{
  "d_mlp": 512,
  "rope_fraction": 1.0,
  "tie_embeddings": false,
  "seq_len": 128,
  "doc_mask": true,
  "dataset": "wikipedia_en"
}
Each number is 128 + 24 x the weight over the matrix's rms, rounded and kept within 0 to 255. Layers, rows and columns count from 0. Numbers have three digits each.

# down: layer 8 MLP down (transposed), 512x128, rms 0.117, rows 300-419, columns 0-31
# gate: layer 8 MLP gate, 512x128, rms 0.237, rows 301-420, columns 0-31
# up: layer 8 MLP up, 512x128, rms 0.244, rows 301-420, columns 0-31
down300:110116095173104162092105128115115073164102183168112103113145130090099119097112149129138149165142
gate301:138119105117153157162109167095107121141153135131121085143118115109159114168096133157169127114140
up301:120129128109077110131096122121135166153134110107145134125136106138115143135129092111142096134139
down301:121146128147123121154118152146122116126144150130142173121154123161148124149111147106122120119094
gate302:082124095134175132181134136142139166140107129111135131142116161149114136129119147133086134153120
up302:155110104076137156106132183117163158162155138127084115152153158151126116117149179152124116092151
down302:158127123131132123099119162117142122138164129084136149114105156138113121083163127163138117160101
gate303:151133130129143130159155143152170179129096137151153186131118173156117173156100123143123141150158
up303:167121148142158114130135146127081142107154121143115144175134146146107147152135126151108092135113
down303:147118134126125140143142098102156111110125118120135156147166107164135124113110135130136126134095
gate304:182145140118126165097136120115135120072139153140147128120157102093130153130119160109139116163133
up304:127129133125142136119130116158138132137071130136158135089140144188149094121151078143146142121134
down304:115109115115120135118125153108140149109116118083121133122147149131116119172124162092161112105137
gate305:109122129150107105128109088119113078159132164141121106168164141178118185148139169128156120134159
up305:123126104119098137107163111129108128102144088124123095112135135129167156090156153167148131136113
down305:127146145141100076079122146123109107121127137115166133136143116143144131134117159067118124139140
gate306:136157088150151138126128138163206123123191145099169111150152162139127116128095136112136139167097
up306:145092139127142150110075134118080092105105115143116070143052056082124130157105100149167120124094
down306:154110154075150118143164120107148133132186107150144108158089120119102139155152102155146151114127
gate307:101132106129145120177148148161144107134147146139133142097103144147155122146176116094152141144150
up307:103155170094115148122131117123094092089161139133117114116125113110137137077087143167129137131144
down307:106127094113154145162149153119108199136160142136131145101119141186127093114119128113117165138166
gate308:119098100121184112135115134124104139138130079149162102149117124155081112140155109144122143109119
up308:088122133092115141117136151154120103103144098128161124109120127170080128168135126172118161178122
down308:112122107121188075152162128082107102115124114104149132113160100132136065125115153129071176134126
gate309:126100152131112096097140122062103099133081109126126130107146190086136158118112110124155133134093
up309:134132138142078145179130121128169132106108083162134121092117126097160100137112133143096128105137
down309:122145135157157099132086119152086129081142157101144113144094154092121128113115116093084110155121
gate310:121076111156139099126096108171126125136073120124145110139135117142106168083157152090174153174119
up310:112111169093116167135151121076136158134120114118119092118141124132142111142108074123169144076158
down310:158173114064152124133139184142144144091124110109181134130197112101112129112163117116154123084122
gate311:082136115102141162182135136168104120135122134124143116154096115131135149140168132129143124165131
up311:146160166140178166090127134155078121136127147140085101136143131145122141127128171163140166128110
down311:137104085081123136123121096110140093085096132139117100113105115158111089117143125115186135173113
gate312:095158135120110115190100159072133099157170125171105125092144095110156149127099117143052121144155
up312:121119123127101112115086124183132136131129150149146113082122114121112129075104158150176136147159
down312:127111183128143105071145134139130146101169149137099163144123129116153135138130104148110150115114
gate313:119103141153139131139131090112124138115143150133128106085131138145140146140163097115138093135132
up313:136171105127163155123152143138140119141105104144160096100107098090152125085138176125161135131175
down313:101112145138188156151141140122166113137173112126159124145105138117168130091153119143145113100075
gate314:106121132140034159108139136117123112122151125100105078144117096152155116108146146138102151154128
up314:122118128150102113149119126101124103134154103106142105079125143132127131120116102107060114133119
down314:144119190121117121122133139107099117130090122103127134151163085073167112073154120111132169117121
gate315:144158106081137106111169126112103088138109096101137156133113141157106169140133160162108137123147
up315:124116092097140112097123098144138149103146189115131119129124144119159093137133141113104120096118
down315:143095138180091165146130104152118147154117116128121155113148123088147143168129092100137152117093
gate316:174107166073136080156150134124123127085182157141128136194110132146103069149127101158141171130138
up316:082100109168124158106139118106092069081114106105119110153127089116133161105152149144124071075104
down316:122140145146124125127114087133126144157128118133108132087113080104151119122118092165104143103122
gate317:130158110139137149132132147133130105091136151133171105117105132154134133147082111132133107115134
up317:143145147134154158107132116088082123110160133152088108125155118123140099116133131109125148102117
down317:123146147133186123131134107114100098120116147134128113162092138096159097124128106126114155135154
gate318:126135150103144130147152133092096091176113093133137142112146137155130173152132127098082147132133
up318:134157126141146145099127170092086099139138142095099120105134115140155136130168130145077117139119
down318:129112123095131159157103080128129090107140113117153121126173128136107101082117161136211128118091
gate319:115175119128110157152101102114138116119120126133140124128123155176125098124099134113101155131091
up319:110126120117149122141139139127134149107130137131144126132131119108102158137146147175159128161145
down319:096095123133114142129140124098117116122121104122141138123195107144114137093147082146143164148122
gate320:098120139101182135115085131133118145141113122066119161133122168096115171189112122074181120179123
up320:138103120096085129175094148079105124137072109152095128202165134143140124093201117094179124140104
down320:134134193177140161142123142099124145126100123144166122157145085111121104139108116114114097142124
gate321:146180167119130125124081130128073125117174117146152086134195168132170075111166104123156116136106
up321:133129151108115108128125166175133120153109139173108134108102077116129175114135149174137182120097
down321:137090147121147111144105116153122136139159134140132133104157086116154141125154129104177203146132
gate322:080154125123117121101146134114140162125133124170118089164125136098134147092125109138100142125132
up322:136106151181101137128169117086131135110109135094120132129149148144143086136159139089108143120144
down322:123114132140137099134140136131102134103112104110183144135110137127131144126150163164146132111092
gate323:151167156106133119153127104123086129112137088166142142148137127094089151126124117133133150112115
up323:148128098105107138163150087173114163165101108134144138098130129143116161124174081149109158128112
down323:119122128103175123103141146100114099135116114176140117134113096112105149148111116144119127123141
gate324:086133142127114096149062121113129131119131155149104157123159137159134121129124157158144120156106
up324:160118117171159127164101128122096119120157158174078093112114130138147143126092086106096157160176
down324:102203110150113138132087157142147125074148105087110139131112163134121156104127146116130156083119
gate325:154156164150117108113149075130109141119131132150123157141123104136156143125141163176146128109135
up325:115122129105125171104119123142153173149137161080134108144125117109124116134140137061156159135109
down325:099125138097121164123145095128106154156110159142156121093107130147103113126118075106157138130132
gate326:142131132141126146081138140117093133159119124094138081157119125122132137126138094095118145111074
up326:090112119104115115139109133130122099125126131126139127132114164167176112128135132172162151149128
down326:147111101095120127114132119141118138156156141132094113108105118132166089155153136106109118134090
gate327:120126130151131114101126130157120137144147118133099114128137140107132124131146102146102106147106
up327:126124154083137116159127138065124090182142106091134176129126117133130132116127179097128141113141
down327:132119147126154095112137147118117110152129105116110174159151124083102120178118136094123116148112
gate328:163058122122119090137154127071137130112121180111173089138127140151133130146140146160131132116160
up328:184114133097093136142143158153124145131109108137117114138079131142107118152174143182087094114091
down328:112169098175135152056104145135092130161157147116120133166152156152119092092100103171114172110172
gate329:168098127124091112108118144118107100126126095124096107133149078160160155155133192129139084123082
up329:142135101149111122103106191112120126135137106148090134164119146117096125134137168102121092117127
down329:114107142149086108171130124152134122077104103125138152104131145140124136134135105116164085136099
gate330:134126123128140156138144144119142127106159076102136094111147126126166138146076135076148100162132
up330:117162132116133112113141130134149098084104120175139131117136141160155136099108151140173155149120
down330:133162152139118118115141123102131091142106171142154109146112096126115145170135112151110157101119
gate331:152092110174101147166092087124154124145117119119108088120143120113112136099153125124113142108128
up331:125130074155107132170142113131132119155127136163098122144153091142154139143107158147118145121158
down331:122139127107147131132139190124111133092133138121136155137136155156077134116134153147110130134129
gate332:153123121166165142166132096099182127140117127167060090117129108139138128151084150142084110108134
up332:069139132130110128123157142137089145116101143144140148091135127145111135146150114163164120122155
down332:117150141152122139115103109099156124144140124158146115127157091124148104104133139137106113115123
gate333:110117106114147156107105137113129094127156144147159097115131109105127144120106138159120150160112
up333:132136139128111112159137116128144133139087115098152146130126121113067123113138087111129150118180
down333:140119161109156164139116156154090157094140161140150148108153138131119094155126153125164113151128
gate334:134181099142135123119104153105150106140160121121112134147115175143129148118147108138111148114165
up334:139126093135154151117150124133118144159099126131102142124141087159134172184141152131120093132111
down334:139148120178112115147144109100152111137135109087144132099058129134145146138119124160134123101083
gate335:164088119127145110120126145152135146172129093145170143108106141094110137159141087106111119148108
up335:167109117139093120134150150127124117139090157082075112137115110128109116129127134137174106136150
down335:143122141107110121102151146142119127093117128119079149147143125089125158128125124146167162135108
gate336:138142145102126144123107131136128132078132118148135077180108126157133142100126149189089135151132
up336:110079141108169124118127095078147163077125151137098096154177128117110128162137152139085077094151
down336:133130147158155116136109129099138083119122063097132146079166117151158097107098132115151169126124
gate337:120112137112172147132121138146164121122147104117123132147168131111131148100126141165152143156108
up337:177119111158111118128120130141092124133140146092125138121124141117133124127125116106148085092167
down337:139143131143132128170140109112122149136166158138107108115104131126132164153122141121166155109129
gate338:095120166139091129181095201097150142148114143163122112117138157161150142098144123106119133114126
up338:134137132168131098176082157124122100064105127126129135122117107146181127129164090087159091098183
down338:133115106137111122110130116155108107083089148175131088115135124109138146160147121127127134150082
gate339:147113139139138136119125097138091119141159118171059140117114163130072167127138125139146115153141
up339:090152126138135116138126111103131156149146135102108123131133137101166121195096131145135123117107
down339:116124102109137145156098082110114128143137143135124118138084125139094130133161154134045168129140
gate340:173138112104113113122146123146127143166104139091121100119142145118107169170124120168135152162069
up340:117140147129173160173131132190109167151131153116092091147109174152135169104092123182149116139127
down340:152125133104115119118146135140103171121178115119120103147138131110081126171100101143130104134141
gate341:099169156124174112113143141135086082088160135182130112153110114108117099166151098111177135171144
up341:152135157121109120173095162133129119150114140135152102145103132123109125136113109176129112140126
down341:114101159113107126130129061189160132133122101139159109102174115144101145079137121144148169140083
gate342:139141147103087136089122136118143152075152127099113089126155121153111173116089136104143087169099
up342:116139139121157144105137163140139109136129146079106169165094128088142170135110148104173168133092
down342:128106163152080102118100163133125138147132121154112122153082109150096098097161127114128127107153
gate343:125158119134089114137115125136148100150170138115140143159146103132107112100117142155091139108138
up343:122120094129133153103171153143136131111110119129133125116094129117144099184085125114142149124155
down343:150121108137122133127152123126137122106138108111115125162116138107140139131132115107149127118103
gate344:083128109166150142116135133117161092172170136102090107110147137098115117134099083138129153122115
up344:106103108127157118107150114164151143105134127127144121150135185096154128151100140161082135138132
down344:121134125151147140158125135115127070129146165140089116114145076117136162146132098094195130116142
gate345:136140145117158095142121137125136144127180181109083090126135127163126143176126127147119158120139
up345:102089150167158088149109142150097144117159129135182128139124139151120104103132138160125153156143
down345:154180139111100133098130154152093102174123131125161168125142137115140078116133118144127123142124
gate346:127168136162120149091155118109121098136114112139138160150088135136130118116095154137126139123084
up346:155101106158175112096075118138127157104170131119110123147102164091166136110148112159137141131132
down346:129144140164149102118151179108158139105105149173115138122084173146137132129099106135108094140122
gate347:116116105184161171109128110137105126153146114115113110115117145102127121128138084129144162152163
up347:159130113161123160087120129141086128116137108098179117138129130100154125136122132139146132129062
down347:114144102103105158119124123115089134148152143147126130106102100141123128132126127123135145147157
gate348:130100119142168115135128145107103114153097155141134118133120087172173085128158120117115134141101
up348:152160141130117143077132129135145151135111130145111171141135133134152118111127129156142126155097
down348:107156124106112147127104091109142097171119115138156151139112113168150139127081138183136170116136
gate349:110112130108115076115156148134136161157111083099107110157132098088136103132135135119152140112088
up349:157144172107131144099134137156114126112082128120077167147111100143112142127141124118130107129124
down349:148158142129154113134137130117169146126162137106110148119205097139097112148120096163168128100123
gate350:115132134115137132138102131042115127116111087140132121123124140077143091153138130178138108129135
up350:124123145180104135087107121138152155124196157137155092085134130099133111127108120159135103096137
down350:151117136125096130076112118109106139116159114125135115089148147089136144104151139124174111122104
gate351:136127159170125155073152114120158128145123134130123077143137139122100102198140091125145150135143
up351:107182137151102160132123139121120127131122114134115146128148097106124133134117171158098181096099
down351:156149074085118113130121131146122148120112093133149162124146142108154143118113193115156139112163
gate352:133122123145169165101155115114143156169112140111118102165111120072126103110142162158135130167092
up352:109103108142132126093112091165127112126137158115074169173126125089144145165129155118175098165118
down352:122127144102172146131131102159148123174127112162093180079113124078134112103106139153159128083160
gate353:077117128131164126174074125150157124103118127139088116123130084122149133123150122120109129138164
up353:105161128097141136103108177154167132137168129126132111090117083075138110169126135136118139138096
down353:136115122144116113114085161154115170127119122123142127125117159135151124113106143105152152100167
gate354:105136078174169138091128123155136166112135142178150141129098118106133129137163122117115161117137
up354:069148138130178123109162162161129130099129157157119124133082136093084084139161125126135169136121
down354:161165162135120110153091146099163142158138081152121090123114126135149131108129092094118100128128
gate355:121144151138160108077134148093152134113125140138181137147156160172114129131134075107154145166127
up355:125153118107167135139121105150119137147090103151118079097149144148108155104160140078128119124122
down355:100086129101163090150142194162123102111147137136146132069125122093139128138148134149162114148082
gate356:163130122160160115118134143132154116167161147124122119140156123167125139166106133123167130125122
up356:118138152137077123152190102141111092127115124155121121104143126113088177128135139126127133101117
down356:101125107087157154117135096107158119108110124116144144128166139115128148146122126132113167165128
gate357:163101116156098151167151143174098167146124123140122180120168121097098156127130078105142177152102
up357:148134099123137129154147115097115137152131089064106152103102145154134135124122169115113162123119
down357:137164104134118136148099104140150115158124162118093100115122125145118092100136106134149143121113
gate358:118105119123130061139112112130127148110141139108133150101117145134123196140128172161158096130150
up358:114142138139127152090114144125076124135139117134106166148117120164109127179123126083066146108136
down358:142093155141113149105112130143126173110100123116116121134125156132144113153113121115105132160126
gate359:116131102135141122130148169130124131132113101158091125078146150092145139142164144117106192133100
up359:142133108106163105142152120136097101132126136167075110094083166102150179122169138143154136137164
down359:097128162148141101112119158134060097128117126131101130137109140170121108160160135132116129130138
gate360:140137125133163135113125163084102123157168136093111123156116111126125103117061186140133168129081
up360:143091096163113113136149131165163100145072151128093144114118131104108092152162170141126120166129
down360:172147147088163102124159118090092134129184117077106132095112127117133160071080166131105133156103
gate361:126128137145120136103145115108130123159173149129172114157155154100148124114154123145135133106097
up361:113149143161104103160138125125125126143115158147136122135174121128126127144125090103106139118098
down361:128117134148118120107144141137113108086115112109150135124114123139131122147117102126137095151097
gate362:077105155104151152152097149135136170123146155114156080089155152082118107124136116184125130143106
up362:126169107124089158141146087148084144136109080081120128115132120150106146122101179155112114145149
down362:131147128156126136122112146124136150126214116115141133094138136174127147125092106149100143142153
gate363:106121067141119138119155130112131105151113160137167101128119138143093141103114163128120145119118
up363:132125145117170128144129138100120143149147138153119122164121131146089121127144118124164128111129
down363:114142117104118119121125161132162138088132117128129173147161145123126146124098137097170127113158
gate364:122103097126124131119117073119117171125120105107173137128155129113120126140125174169126121142138
up364:158172136136154106154113118166129123123145120116156163128144122090111107102098095110138157144138
down364:177149117138124094120145097162152153113107133091140099144146130158135150109147138117124171111127
gate365:139142137172098121129109112121152129094138097130177111139173129082139119127130117113177089146129
up365:081137150129113104131170106154116168118133145138173133123156148116100145140111110099159121171147
down365:088143141178117116174139133091140118091142147106078132157156134129136104133127125142111180102121
gate366:115136131118101133108159157123102098137146156127117079119136128088104119137121133132104157123114
up366:120115141145132132115113115141167154129114103126163166148134125155141108111120152148134117149106
down366:114128106126146143126124115160118150170129151134124113170163138126115122148117131105128130158107
gate367:131103136173119094136148120119135170123158179134102098129110115131135158159132142177117141126118
up367:152106131158124106141104112090110126117114153146098147088136128080109140118124122109140141107156
down367:137108117125143113104154157135142115111115102127098115152113115131143127140126103127126107135136
gate368:116136141132146131137116104092101153125132082137118142095110146145145130120113129128143150128116
up368:136126152154155102147127107137187129140122100101159102150113110136129147123123119115115137101113
down368:157127129135153130164105149109131120102142113141115192109140114100141138139131127144164162097109
gate369:118126117097120136146106168112099168169141133142130119143125098119119107112119125121136126110104
up369:144138129164096134111149138121122111099099147137093136108142160151117152148172139127079114105178
down369:124176130163153149147140118141112114200126139122143161166153147132153127137114112136127115114126
gate370:112098146143155115148146166124083090160110144127118092118127161106125097119124102140130112131101
up370:117116102131118115113131143093142093166146158069134094140165101077141107094102138125143137157111
down370:090115134117171130173147158134136103142095147147128122139141095153114157116111148153112112085170
gate371:078099164142192134089116135130137109140133110140145083137096132154147140151137188154157110158117
up371:126140122097128142178106105142094084116139120096143116093152142113096132151118164132131134134110
down371:111122139108112125126152143143130104154103136136154109140064110131153128156117111107133128129161
gate372:143167124180119132089094127141105155121113129150124121123143141182141128116127103123129114107101
up372:106099150136137086119124134129112117086176126171147122083139146185105086131109142139081135127118
down372:079090097124134114138145152129144115169073098168132123133172162113156124109135120093131124095156
gate373:126119115123108141141119149131119115115108080088122116134145115106138150126166154094097151141116
up373:156117101158119167105143133143105126105113192074109162124144116129145127142140105128174135141138
down373:112112134095101128112118128113130175133143124087115140129089146128097148082119110150105132145137
gate374:131116146167145113137116103112160126136149118158104110136124153077133134140082112144125117127137
up374:130062132106171080125123102132138147120142091113207091167121086132105131127155138141147102126137
down374:101149157129150095129144111144135085128111159172138122147124147171120132135127101118142108115118
gate375:112105098168138118167094140093098138131174130105140086166110104128160147109148110147145168107124
up375:098151185094102122125145136109166099111102124118144190157119103138120098151103126106117144136137
down375:142155140141128148138151149120121097147135114158107148136169114112108078091094128119151169180118
gate376:159139156111122150156115161126138118143130135116212107160154088138073158135099187137111125123147
up376:142115089141122167112168123098103112122112091108136092098152147146155144104097111164168139145156
down376:113122117133192092186131173116133110126127147121100123133129105103130137115081117135148125155142
gate377:098096121115168133112131114135072123124160092141122137136076134152126167147118145138098128094158
up377:108124172140122129057153162116100119110155138139123167149135093100088103128119104165068118138096
down377:151129135107110125193135142117108155138156129141136126101167120088124136145135137156113152133176
gate378:104144170107102127155126130124136102118110126088137073107131089127147155138140110145147136170148
up378:119101126140126133163133113105144104153130101124138170101106169113106139153140167100123120122162
down378:167161111127105123141160121142130165167122102160091080124109119114134122100078168136110117136134
gate379:128150124116098114107134121077140130153129189139143152158150126145130138131088123116121120126127
up379:133111140103109155110132160100150131102112121102142153135108119125142134173070147116160140140178
down379:120105137140124103141112136187141119156136176155124130124179095135137162126156102148143117122102
gate380:184102076126130094152166143143138161130113118142093126173158094141171147114106135129143115117113
up380:135179108142138133100197166114093156128169117119127117183114138095108201120077160118134142154108
down380:129104133168142112130108136125085124134156135113088105142128094150113079144119102140068098120100
gate381:128093157097157091117175175092118075148143121153132146126118120147102146104135139088142167132113
up381:144137099128172117143168129114118133122092112139129135164098143146109106088105128126130112132074
down381:125117142152149089140142124123121102144152098160127122109144085115136082095090091094169099094123
gate382:122162108171090107121110127132177127118121120178141101132085137125118153116104138157121190091087
up382:086149182142095104134126117163103085147133112147105132114085099175122123096142183155140174121108
down382:140140110121145154103154128117113071161160154116097168122151147087143124130168112163187119132116
gate383:142074124149136135105128116151109169084122111161166101123114113118146139143125151152129139172124
up383:106159138157102100143130141118116130132141145158123105133118144140096131088145142147191102129120
down383:097116108113126113106146178149116124110141132150143135142083091125171128114107142116115161105119
gate384:167076113196142144124110108106193156132160126100153153176162101106117101119096129100093113089139
up384:137122147194101127176131077104154132171141130148131131141132120132142116131138127123132127083121
down384:139143118128107129089134132134098101112162122099169078098077127116100121159122107124105101118159
gate385:084097146134127117109125190111158139084136133113128092177151112168139158132114130103179101168121
up385:132186125128137142134129159103082122146134120120084134109178094106154140145113133135112139134120
down385:127120138126108111149113132142116130110137152134161139098116126137143160125094152098145090156108
gate386:119120101128144136131139133141100129167130088143165134147138136136086135122197115139123184136089
up386:065086126116121130112094146111105138103147104140135122091128094133133140145131137156099133139088
down386:099095131093162140121127170081113132099117121142117092180115138141187134084109144121092088141115
gate387:088105118101102123111107136142139144111102096127115147145094092121095144142117155159079117152109
up387:165137136119116143147118162163095115134102140109139105103142125097123089139172131124140137138104
down387:100123114179107119168130128123101117138158092136148157124096117149084117113105078120140127156144
gate388:121146153173137155171121109126141138106134118100125092131143113143128110120101143141131135100144
up388:107137137128150126094133145084125125134155140133166109129119119154119136126083130107097123134081
down388:139122143124080144107145089137091158140082105156165118133136150134155135156119114129107149126135
gate389:136110137151133131127142137132177144093120110170095135079155147132145148134109139138130150097099
up389:135131152119128139136140094113170116128193140154131132162083157142143125113130094156130116152133
down389:098135140088130164127159153136070125131157125180094140172133096091131123116132129109147176132118
gate390:130121145133103117094128096131107104180147106169147137121130152109107146119125113179159126121120
up390:140103122130121142159102120073137126159116112148147141117127150148117077133128108154072122131106
down390:141118176126153124107140115167121087134149134115124103131115139141141149129118129123095137121102
gate391:142135109140147119148124132119094187117146145116093165107140138127156126151130139138161134120121
up391:105132113112087138098103149089111090132123110145141143142083137145129121116143108114135118171121
down391:147111172138114109120098140125142154171156123130124137127125090156152094109118105153134101126153
gate392:134116098141092141180151126089141119178132114100118109155153128113094161128104146125126141163091
up392:149109119174080134156141107117154144170123127085105095091141108108131147132139100173101111171121
down392:154148135125150084148115090108145126157121088121129144095076138101151142134099133120153130120128
gate393:149107171157098140084094144106150079090154118086119124151116144150143172184134142106136113123131
up393:144199118133103140151118161109159083151104132159181150129127127106112157107148115164115135107108
down393:122142140131117109106139137137096093157154163112131145130148163135111045119148118092106143134139
gate394:119132089116120159101101163118126136148166158202146187121147148132082141157099150164109110139107
up394:153110104151134126160115146109111116110133189119113127152131131137106095126114137133128109120115
down394:157089096116106147130126109118167119134118149146120097133146128141121108128119124163134122051166
gate395:187159138137145145133135199147093151125160132144117111148099114133138114145125141104117137134153
up395:149098148130110119170105104150125170101126167141158155144090116119142148127143142099142103139145
down395:112135112142121118133145089118111079167162141155124141090118109137123142115153083123111129139159
gate396:111156132128130097140143120134118131119109113083154126118106176128109108091167077123109175135088
up396:132093152117078112133104085135115158106078120154097105133118166115130120149137117133123106124151
down396:149114165103144152119154133091154117102098118127114191121115151143118153122121141118127143159115
gate397:147142126107129189134101159093164156113155115134104139092112157159110109149127128100144157134138
up397:174143134106099151150114121134142110096149163100141114121117127124141117109151151122154145183126
down397:117104184102147144152112140111128153173085142125100137098117134134069153065084124134103170101120
gate398:123146113115123134140149120164143187123133137116120085102146101148147118166119148133134113114129
up398:134131124146127106133114121109115128110115130143125169164098156140106101095157093143120131128142
down398:094129144129135148143160120112125130141177120146127141140130133140116109103117157104126112118137
gate399:145080128101150055129167146149135138112159128152155138128135103167143124147124159087154195128121
up399:148091133179110078094108105166159154129115116151144125107107161119090116093122141122116198149127
down399:113150153142077127127100124113173121132145137133056131133149096147131079109121134152101123170155
gate400:109100107113105117126074127128121133153122091120143104127142100160081080138125081120135137106089
up400:137179151113111125175119118105118086158161111138144123141119075113110115134111125091115143153130
down400:143164131140104137152144130117118139164139078117100131132139144170093091125139107190147142088151
gate401:129172104139145108146142123121104112142106093116124153135142146117132130136142114123099147105123
up401:125141148149094126153124119133131108122135077153141153126146174137116164157141116134128135141140
down401:129131128168151137131141134138112134135149174142124142140128110134142148111147127131137104161126
gate402:127094107132071128161115130130129155100115135105124097104150144117145151093108132120140149123096
up402:165098137119154151105120102099138129125115120114124138111122115142046144110111150138127149170149
down402:145138118167168093102172119141119134136116085151103108117121098126134105134152120098105111131172
gate403:112127146083130159155150152170137082132136115122108135109139113154112119133111125146127140082089
up403:187120117105125122164122130114129148115146184167131125119128117100086115075108106160129108126112
down403:110132143130096113126171109095105140147105166124108114119138140103128123110075123114131140102185
gate404:135151068124106148134110119118102151140127159113108150131098101110120156140123109129128115105106
up404:116152146117131133125102145098128144151145132116127117121090092105133120141164087138130152123111
down404:109132115129137113118107119120113169077164151152158195106139119120142124155126115133122139114120
gate405:132122089122134164157123123116124117116124151136156102116131141108137130096136139146159114170121
up405:129131155082171117128114115130108097131173113145140145139121158135099137152139124119119109134124
down405:121118078111132047112163125109122129131151130156110132181156126144144128130135108179139171135095
gate406:092135147123076141136109158144128106143119128145113105133100131149149122131162148145129122115146
up406:142143143130118142169103096169133150096132108156129122130128149102089121145136116169096138107145
down406:141115149095141121122083114117133092178154126120139135096120162124160089110110122144122131117138
gate407:132132121144097124119120121153141129122151124139145103221129073082118121138102113172127137122096
up407:055134117123121170143124135104098144095090149111151165198123156099139118160070150124139122096111
down407:180092150108134125138101113106152122105108141141116132150112126093145113134128125049123124112135
gate408:123130154125147142129108138104127117150124125115155174148131114169122152154113136125129090104120
up408:152155129123134112122116121102107118124084150144168122128136129126153105152127161096134103130115
down408:121135127097118121119133138170116106115135125097101140132154144147145117106125112129109102140122
gate409:071131146168168126107118154151131146143158106173096112137112095107136133140124123134106132114162
up409:144142114133166137100122165151128072139113137136127097111136075106166138154197113120144113116153
down409:128140152126110130149147133114132174145120116149105139084133112126100110090142125132136132133111
gate410:139124165123175124115122136090122154123142158101141108121084137156116106121104065114133135124137
up410:164175122129110099095169149131108125148122147115104150104156080122151077163125116115144125147134
down410:159129167129146162157110123117135094145122129112119121083148169160112118109127175118151127133114
gate411:090117137079113127130123126139111164153143097113127135182151102137147129109122126102100135139157
up411:152112175114154084107099152177098158113130099110147146129160131139117116142120113153151130130118
down411:093117097142140126084143116146121162128153115123109150095155160102114101125138114126153156131136
gate412:055116122103135145146167135115137157156145129140133126124119140128130153115115115145113111156154
up412:139104088139158111146118130136142146131107129122101118133099090124103085178136110109124151125136
down412:120120126101138106112129108171123140177182152161120175146125087136127090145133116123101124158120
gate413:125167132146111156130139106157166149132143140157149143066126115113125100161147041157109126148164
up413:115165128114124134154158145171155136138169111120149125085140091120142134120149104152078143142135
down413:110158110144130086048138115104102126113160135114155163139099179112148137125120126114138111114133
gate414:123114137135095123158104169143132124137155097158104122132107191122117131169138128134160120126104
up414:132176115074107145067115144125111106152141085130135170147129141132115098148127125136112142154129
down414:134118136127170105101095102107144095119125139149139137153145086140103136130152117092182110113121
gate415:173114099167144136162149135132184131121121151129142119131156138129132146133124105111141147102122
up415:137188120134085166130144135092180111121164102134137124114149115120125171141144110099151151156119
down415:125104143151156123128162139134108176086105107115144145145118128122094127153111124128102100128140
gate416:135166090143134121147096124143111115118141108141140118085110155094124144123106119135092134200125
up416:122101135157101101132144111131130120134162123139119113144129090146154135127149118095108161174155
down416:129126130104109119116128122132127120117108112132181144155065101134152108128128153097180093098127
gate417:117163140112137162133130124111140151086130128137103092099100215147112143118128136097109146141141
up417:142167096145143127097137168129114123108091116135129170103132187143152161115093122161166131118168
down417:125137092146098157155147171106164125149116139131139099119123162110082145143142132130139088167164
gate418:114092149126092125058167109115137105100180124136143131143126143139123134118131135116143126152151
up418:168133180124134110112134091124107126142148134081123110185124137126131106162143137152165171139130
down418:105111139187110150100171128107112138148128047130137155117124118139133123128119085114127097151116
gate419:130121108115098149155126132157152131115099093161147134129144090130122129146146117145112138138147
up419:144112133111150116137115117112143117121119165140151105132157121140120131101103144112128152141098
down419:122156146105125112164128148124120144122135142137112081117151123120156159143135162132109121075081
gate420:114133153172164128151076138154182144125123120155133113130125115116122076123154129150138125141121
up420:108139124099168068106129170164114112137125105144088133156114152106130098167114149130144121168121